{
  "rope_fraction": 1.0,
  "beta1": 0.95,
  "final_lr_fraction": 0.0
}
Each number is 128 + 32 x the weight over the matrix's rms, rounded and kept within 0 to 255. Layers, rows and columns count from 0. Numbers have three digits each.

# layer 6 MLP down (transposed), 320x128, rms 0.168, rows 228-244, columns 0-127
099124115152092145091213135117101073086180129190122105100150076210083102156157168147104143118171179120075125167145153120141121125081143145107159099112145157077094078138116116113129140120155131063082100087092123113116110142142163078116143147114109196133094159124097241047105133136117131140095153140093116145082093104140103071083113105149101109152094186153097058120144125135106083086187
132158128153134127195128094132202060148159159117118143129131121107154165137099132182142139133131077094115110160165200158128076067110124179120118123040084162120118099096157141118139119070139087054125142085129124145071081163089104121166154084164099149201134101140125121145128109122141100114058094135101106153099097123092173097165126122103135155160153120152103143088108162104144117170232
158126163106092062109120130142086202152135159112129109105160174163067103102159199110153109118132125120134132153133097067092110166124122186171110118141125089160145074120162142118147107177108108130089165177169163147167100089109120117157169103095093133212118173093140078119083114119145121157079105103155103187113173140126138111110105231119100102085135080156136166161058172123115130150098
116111128072176128121094119136144127148140115100098156188107081135125117083157155106096100131095095105077118120174120149141133129119178132171098132139149138123138087081133198135130165129157143196102147100097167172110080067090113149147140137169093135146120123104151068133167157087164126138091171101134127119180101129136123153092073182143092108157079108168149125138139153080190138147170
117146169137166179059124145131141161116132136098165131104110082140128092134114085118132135149124143169149096163096152127123086113160142171149183124189106117126117122100087156098151111117170118154093148117184142096098117110117119152105116161149114114125107131104134168194143136115156149187182050121137183192154136161128135132126175084142118097124138110109097096119128075124150122182090
140115132125142125161093059132131070105100087125106152132166048092128177102143113115114182131132109107144108074128097177121125139162186180150133142110164130144161140140111201169137147113122168101146122129190135110149140170170153137115126151069095154125143130120146098148096116161164146178086174131119130141106159111167183165105106128101114091158075097152144104090150106082114085150199
105167188146088154152111036020133177103175157089111182119128135119080150142150121135155131105108105166112082156115156135156117098119101111086189134088126092109162122138192114137083116116165164127128082151162151145075137136133224183072168087130138106154174122174146094152144160181141112149091124101133136111054086135164101176095161089108121107147174115141136187107137088136130123139116
145116101074132126180126069083163154115186145152119149130127149144118078134181075138137138111103186112149141105148126137123095105123134106095073138145070158153099172117093108127072118118121081141100116131116107143152160144166121090166068060199100174159160158148135114113118117140127131139159077101135158154106151103134135105058109060122100201072140181124163181203087122125084128082085
105180130129143118051122128163165123116082111120121118140150140139135093106172121078086060174136130113096092073058113090110099122113188182097118174119128165125139134114167116169156163172108093110131133144075159154131120159115117151135094125125155210235161123146132124162154135170176138147074078097099117107142130141125133106133141168160158147087133136116171077159172166139133143115166
136130139130149115148087125134076121109142156148154173118056098160090177088108131188186129120107126189088108195129134089156127112160072094147124170103157124093138075151109099129177139153167092126177086120049138088156104084171163179122074124110116124102172151118095090175123130138117136149117125179132127135135150174107106069119103109139102133158157145082168178181154199140162125129109
068187244124183117099174103127079114119094117144163176092123196055131127133076140102155075140210106127110179169118081114131131165130175192094099176156122105095165155177129140163132122085108112104182143098068219099144126157116166140151098132166098132136129166152070154149114069170170137162127098161124169128086085176195141112148099120087053088097148119076124147125118166103092108102104
096142135138162135142123159129106158096047178112113112120110060094118104163160132210098165128184097088132085101115129145182164134174087142143170154117124137133125200159094130090113145191111121158071168130120092129151118169118158137157096115128110146107083180097128153108096142152073133151153171190198154138146127154143176128071112088126104045103102150140109143112149078107111139126124
135105156175124116156133138167119161066094073077117176104121037119144209141101143184057146118163121108085163078170172131089134141101070112131143129129152115122188108157144088087098180153137094162093112167140155111077199139187112103137139158199092153108093179182079146121142143104143139168151109101125125099132122085069130158143120164183096131124145125145072140104126161115122057126103
139111046092100127092091115140203077155107087105164088082117076127161095103131167048135135163122149103126121115091168119129099090113160103099127084112180111131124066118172131166158122142093154123175124138157101094145092104120128086176122108111151156124127152119127120106168133074100088161090175134139118214177161116134118096064102116103136110126158087096127158121202113159205126204089
169136090080170117127112128140125134175055117124142162171062122164138179158094073176152112143130053160166126156102091149128161148164143167197130112178156185113143111217139081137083142128130169145136067147120107134152127102139135159158148141147136135188090172153082121210071061083127132105129114151130140103138083105101151130082155132135078128157103118071094150135110126152160109136108
109124084107149098136134155196116131123124132122104109142166150097152197124106138182156170098073166105177139161105072094124107145096135129157134137149171132101100099091157070126122142112078129174171125148110140132142144214083165139111141144060149141100126104155151131104074116110162063122132112184126130142154128116152116140140117196094082091182151124120122168151099125158121200139136
111208096098138153130120174088055148141158123178191083186119147202174122136156077123130088146141139186094161098129095094127064166189131074143097122139173144100209136079174159066179098115144186068107104117153054132154125119155138154145131147094071128117142132095162079135098115104077123098108075171110139126129125118107092113111105133132108153128118122107150175128148151124123108132141
# layer 6 MLP gate, 320x128, rms 0.164, rows 229-245, columns 0-127
123107115172155101140148088106088131124160120132157159076140090135196089114135132167114115145087090085183096166199234137112098131121127130125130135131141127069178096113132166182110149088166104122140125190103081180045157124142090148137123082146146157166151131093164182155169117107165083072140134111112123149139152116113164111117095150179117081097141105175104092148114126102090102128159
088113153114145077157148100144145112114141185116135174103111162173128199197079116116157184216110122109140163149191154120136027152115111125073126138118064117162096133121144168182060104163107085177159160166154173082113156129145152105172141094079117134143116176095131128156120170066127099138099111093160122123120161147186069142055130155141137133129117118136084101106079081073160074170075
117132126132124094119115101120127211100091086076098129152123139131066102131090122153135117120141148123157156164139150123077084075137129159185177126173106154106078096108079179163162123126161117108080101077117148126157165164159185125092144127126151129164123150086126183128145143111159117092090143160159139107118109077135091090162136156136113158161132130171188130101116096111150154118122
094140157114081107135141190119110092071120093151127133114176159126111177171120100104103114136122123120117124116156158186087128138232120190093175185166107137087111152157181107109083101146108114169166093085096131081185112157138128094132136093117138229154143117103097107100156126114120128117109159105135115154155143041109150118112147114198065124100141166169113112127165123101127139165120
141115116113118161157167130101163131143103119146144148171105160205145136120139084075122173133175177161116106125131180129136100089156119136200110118153135101139141135144146105128129157159097140116111080146106115127139152140078093179144142180148150111133160088143086139200104151118125173145146135141161116152121104104106133152093120083165106145096127089189156108176092104127088081176136
182061051107159086148173089176163141119155079133100139110088171119136116148180131104094118155088163144133162106188131138099092181130157090143117086110055107133162143110116135157134164075119135096183117155136163177114141170147098119119108129070117176163128134089150128171114154145109105137108172093127111071136195113143124076077146166093156175121129114130074043141061102160099184069107
111150123116165146118138135111088128156199170054111185116128213141114124151140097161127154164099142123127122095137143076136084148120144089125137121163121167180125141113092099122083170126149154127126165080116127104135137138148163098137140102179148125158138081153148112110144151165075169144151050103117122084081168127149134152095133082098202112150128112149096181189137168166152126067156
104165157174151083163102124108169117146096095128152077132111174091141110154147120060170134134141153168145147040133117085108097156115128087176133130128129097121146103106128117135131079136122116131150121111082165130081135126112136135139094143110191143103147123157127196110132118206103128106183146177126109160164118182110146119175075131139072091153092136133185159090113132165118109122141
149132108101207023173079119179129134087114128143124129124104116173098108125124063155081149151124127147107089234163117155150143157153100174138134123156099143153143198170095088167158169129102129091151117124117116073062125129159153172099126178083157171149115124142131136121196149137103138107129131132174129147153192120132090087113095056113110107117158127145128098138085128104116153171158
118106091107064157119090185079147123111109126144064116164052091199145132163094119096130105141109120127173101116091161110122095104120154143154125132111121191134094077094142079137202075130089107170144168116132065086174137183115109117111164102185169192167133113177170128150136149150209136106122107158161118070076073025123118085144106140074153102162103173214108164066192156172137125118041
135044069145104112139120093140154104145139128138134144076142163145110118132099187123157135107121144141184130117125138120202134112131105118103101065129095185110127149160158081137123178134115150129116184204117118159123155170090136112148143138129148155097161120104131116084137086142077114157150092134117202205112125121204111168128089058121090133150122138156114105149136092114074099101127
076152170137195105185154121107097145166171074111137110193151130151102024155161087142143152143109119102172178172104135144116148145134211100110138129113112169109110163166158095123155119147146127107123131143111175169156122170153121113109151101115155159122106115100151118119139111109167147129124132155173137020204166125110174088079188187145136113148155209092139107204126073110139160148157
107130095102145123150118109154112119136147099115109104120174112109123081149132159165069096088178098205215107138117062114106108078139197125150146130120102141114139095117094094137122193106124147121110115075131119106140161118099128131129132092129143137152141143117142139171141106123156122139177134126096177128102096117071133122129150094129095101119137163081136149131096122097116145163065
155165044118150150143094139114076154115161137090128072181129107152140121170075126103115131177125072180086151168139122172075101122077102145134103119140146128089095077103136138144157101122109125113077130130134101125093140152064069127151124117185126136126135188080182109145148153100151176181137127150145086141130098132151065197119136120136136103163150113166057117144084144165128150156136
179122141180149155079120112142171147149159153128095118190200142109065121152163148106066110102080172136177164154146154112116107155109096126133135118105150096071089117126123116164071164192161110162094139121148119148133145120126160158215120154104167097127091140156144166175096109121148144153128122167116101224080131142158131124229117147102107084162074109122139127135086175158112171108143
109105140056122196145135160079137118129103155121115123147163106129120108099093123163077117154078147151109089129107145097079120132147127169139195184161121115169129167157169129160056109151083085132140099141080149137145109142105217125167070111142127196138121110183110121127180131083180146125090114061152173172135141170111141123112086170171181128148101113224153068129131136090072113149126
059130102141186148078150180112141097095058188094189125071095109133076100164125147159112088181160107125106127170108140073161143147134136170181065187159152105064134145087060064160152088098081139145095088118191133136105104095120081117103160097164183076095054123085161105096185152145102120108141086125070131156131127106138028119140169150177086101144140107078214058132151122130118121083125
# layer 6 MLP up, 320x128, rms 0.155, rows 229-245, columns 0-127
159145118146083157201137105119164096127122162108178150101126120143167135137154150162170130075108101139088114116123072155127098125231109174193151187120101095108148113125122155112126113206152130141174163193086123196132122140103147108162122153178132144077167104104116134090194085148076109159101144068149113070180176133121179108099162117112119118132148121147199087200140097108154099116133
111154048153088112139085152136175142179119127133137114098104152128158150126066149105153062097185081114122127149119115108119133122084157150171119152135084092160036120106150088099091103129167093110096110180086132200091163142173139125182125098110183087105163133126091191206098207116119124078138054165095171099169168088095094140069135166219190211156127109129106084097126101121159082106176
085134124157121169185151148075160108127143134110136151126108136142126170115107163167113176146095098129124134117181151146121091100119123083112153157114135106128142151182092139123172146121122102151141118122143128110097151140139140177111083132117130100177152098229089173112172150145150139154157125138167147225082090139149140148121154122104167086169133129122082148163148093181066121068094
134165191131109170084149107116089136081138130150148069148132125108115079120150105118117062153138161171119098087065121106168133109096127149139163154144061160108105110161115096163125152118112173154101111140124056123117143110136148159129141128153161122142046111069138091104170140151071171133195112143081128154176111165060146183128137094129117146143142095090105114122152081089156120131145
151178109132107184120082131117141134108197119187127187137138199137105087101100154115171146114095140177109163099133159144125146165150112124086155108136122134117114163177141126125158165161137127109179143140167121106101106165094106149147107067135123146126130124067096186076157122107067139167097146125112119106158106126100146085126133099038146163151174134103094100135148090119161153071127
101153123119167150094128144098150079116130145134148146169096099088135068076092124116115174144125097104093113179161117135169118135231177084134151151082164078102108100081093123046115102126137154166147119103143116150156159093110124109140130148151154110171119152152103179121139108066131093158110114144193210153194098110138154181097107090144126087158186161185168116121132129095131119162066
155210158152144130111133099084106087105125130107133101092164128117156158140093166107126110086096118081085157157170170137101147105135106162190150097105151134139174070101115144110175166096163123123155115196126093163122170085108194128110152146093090093112075162157121093124074107084139167000159157174122151129147052137129098136075113137118171064182080072158085132104130152116110089124109
148075138152118117108174175063134132157119132175115169120166118074121121135130099126125079185091117071120158146120132173148112112132125135092114101152152151142121139125085119120164151120136151115090090122146134140152098145116078139135166138171167105170132153173141130123081113048136155149106155128091166043117115126105148097100172174117120172074151161128060096170140174105166107140142
123160094144120094201146052187050150111140128071096048153155193114147085142151062138095152163136130113134106132153129132140131171145142179154171118111140143194118160138118148105096156132132112184106114136091114146120119114147105137154117104156113146101144166147123111131145094086128111127097137145116076131108141108131085132085109163125144119143114064027092165110071153060118169085162
120172111081098149136110163107165138150131077145139085121164082189156194114114089103152136195169071155158186112111152179149163104072045124091154120150152124161120156093169124087035067107161101109141173096154160129138208088104109187133173077049078101101128124152151167054104119123123154103231113156098108128059105153115099113111178197169107042140125141118167161098135066136175146145128
196101098110086155158137072122086169187118146152158075185102070104127126144149148150131128143125136148144081147166083085144134075109144123128108081130175163123142187125153087108131065069167155095089137132113128188115109125142120104141123151097114148139133066161125143160136098160152144141122104223189141166123112087115132085211140089090113166132117097131162118164137148117119169143146
106112091174081133119137108194121109115120093154180171110069061130163168121098136114129138102071155108136118104111124116124130079151075098197169114099163089143110116120138147130122112140126091180135084090150207086169168104139147179126160157160105146099154111142145131129135110116171081166144136110086046169153157145061115110163119081115114153135101157151106112143095141157187069192096
122089149181122111182123174114099192084149210162149119127133161174124087135126090142166118133051093145116118154133107087101159123124131093110148106116138058103167149119136144101147104119086148142123102146148124155107110082138134085084089139192114149144091089132098135112177096154155125125124113112121126176080137126181149143128163165124144127143091124118099203125167117159172110099138
134150125174140120089137105123142157129145086125149110154183113128137058120129116076177053124117130125142138121094098153109149155130111134130116089122105136132155168184120067124070125098106129114169098110137075090145120137107146082193118099128142154212080138093110111171091179079134074102150124147118112136127140098133117148189074117179064095108110116182100161124068113164136164134114
163156143096126145132161148119153153143115066147157083192154116124120135128206166157153178088103191113078102171183105106123057166169172150153102093123167120127181128117071127137166128128135137126169149148103170114124161165098105107147095122093164148171108112176187101095148102156203174135185133175104193129113113157120165106158171142120123101147132086085112171159097087209168142115158
137117157109138102168147091195165091131110104167097179158165160164115127175174029127114098155154172070136160121122128090170095107116131125133087106173121130109131126162123174140147091085161208151103133155094187159108171170199112061106121153047113170140115145135104090142129117149137115092153150110140180162138131159099096194077100097132163167069109134119158124072127125100152183078162
160135079139129129104184144155161090098133131152184126114134095148124163177116164072147196186093171111123125130148136107087184117109140183074118134161055145113120172105123091127103157114100116121143073156146158132084094093135100116121183180128126177063087108135084135232159121069148185173153180173186091111173163129181115120076125074105168179122157151180141131107121140109151147133171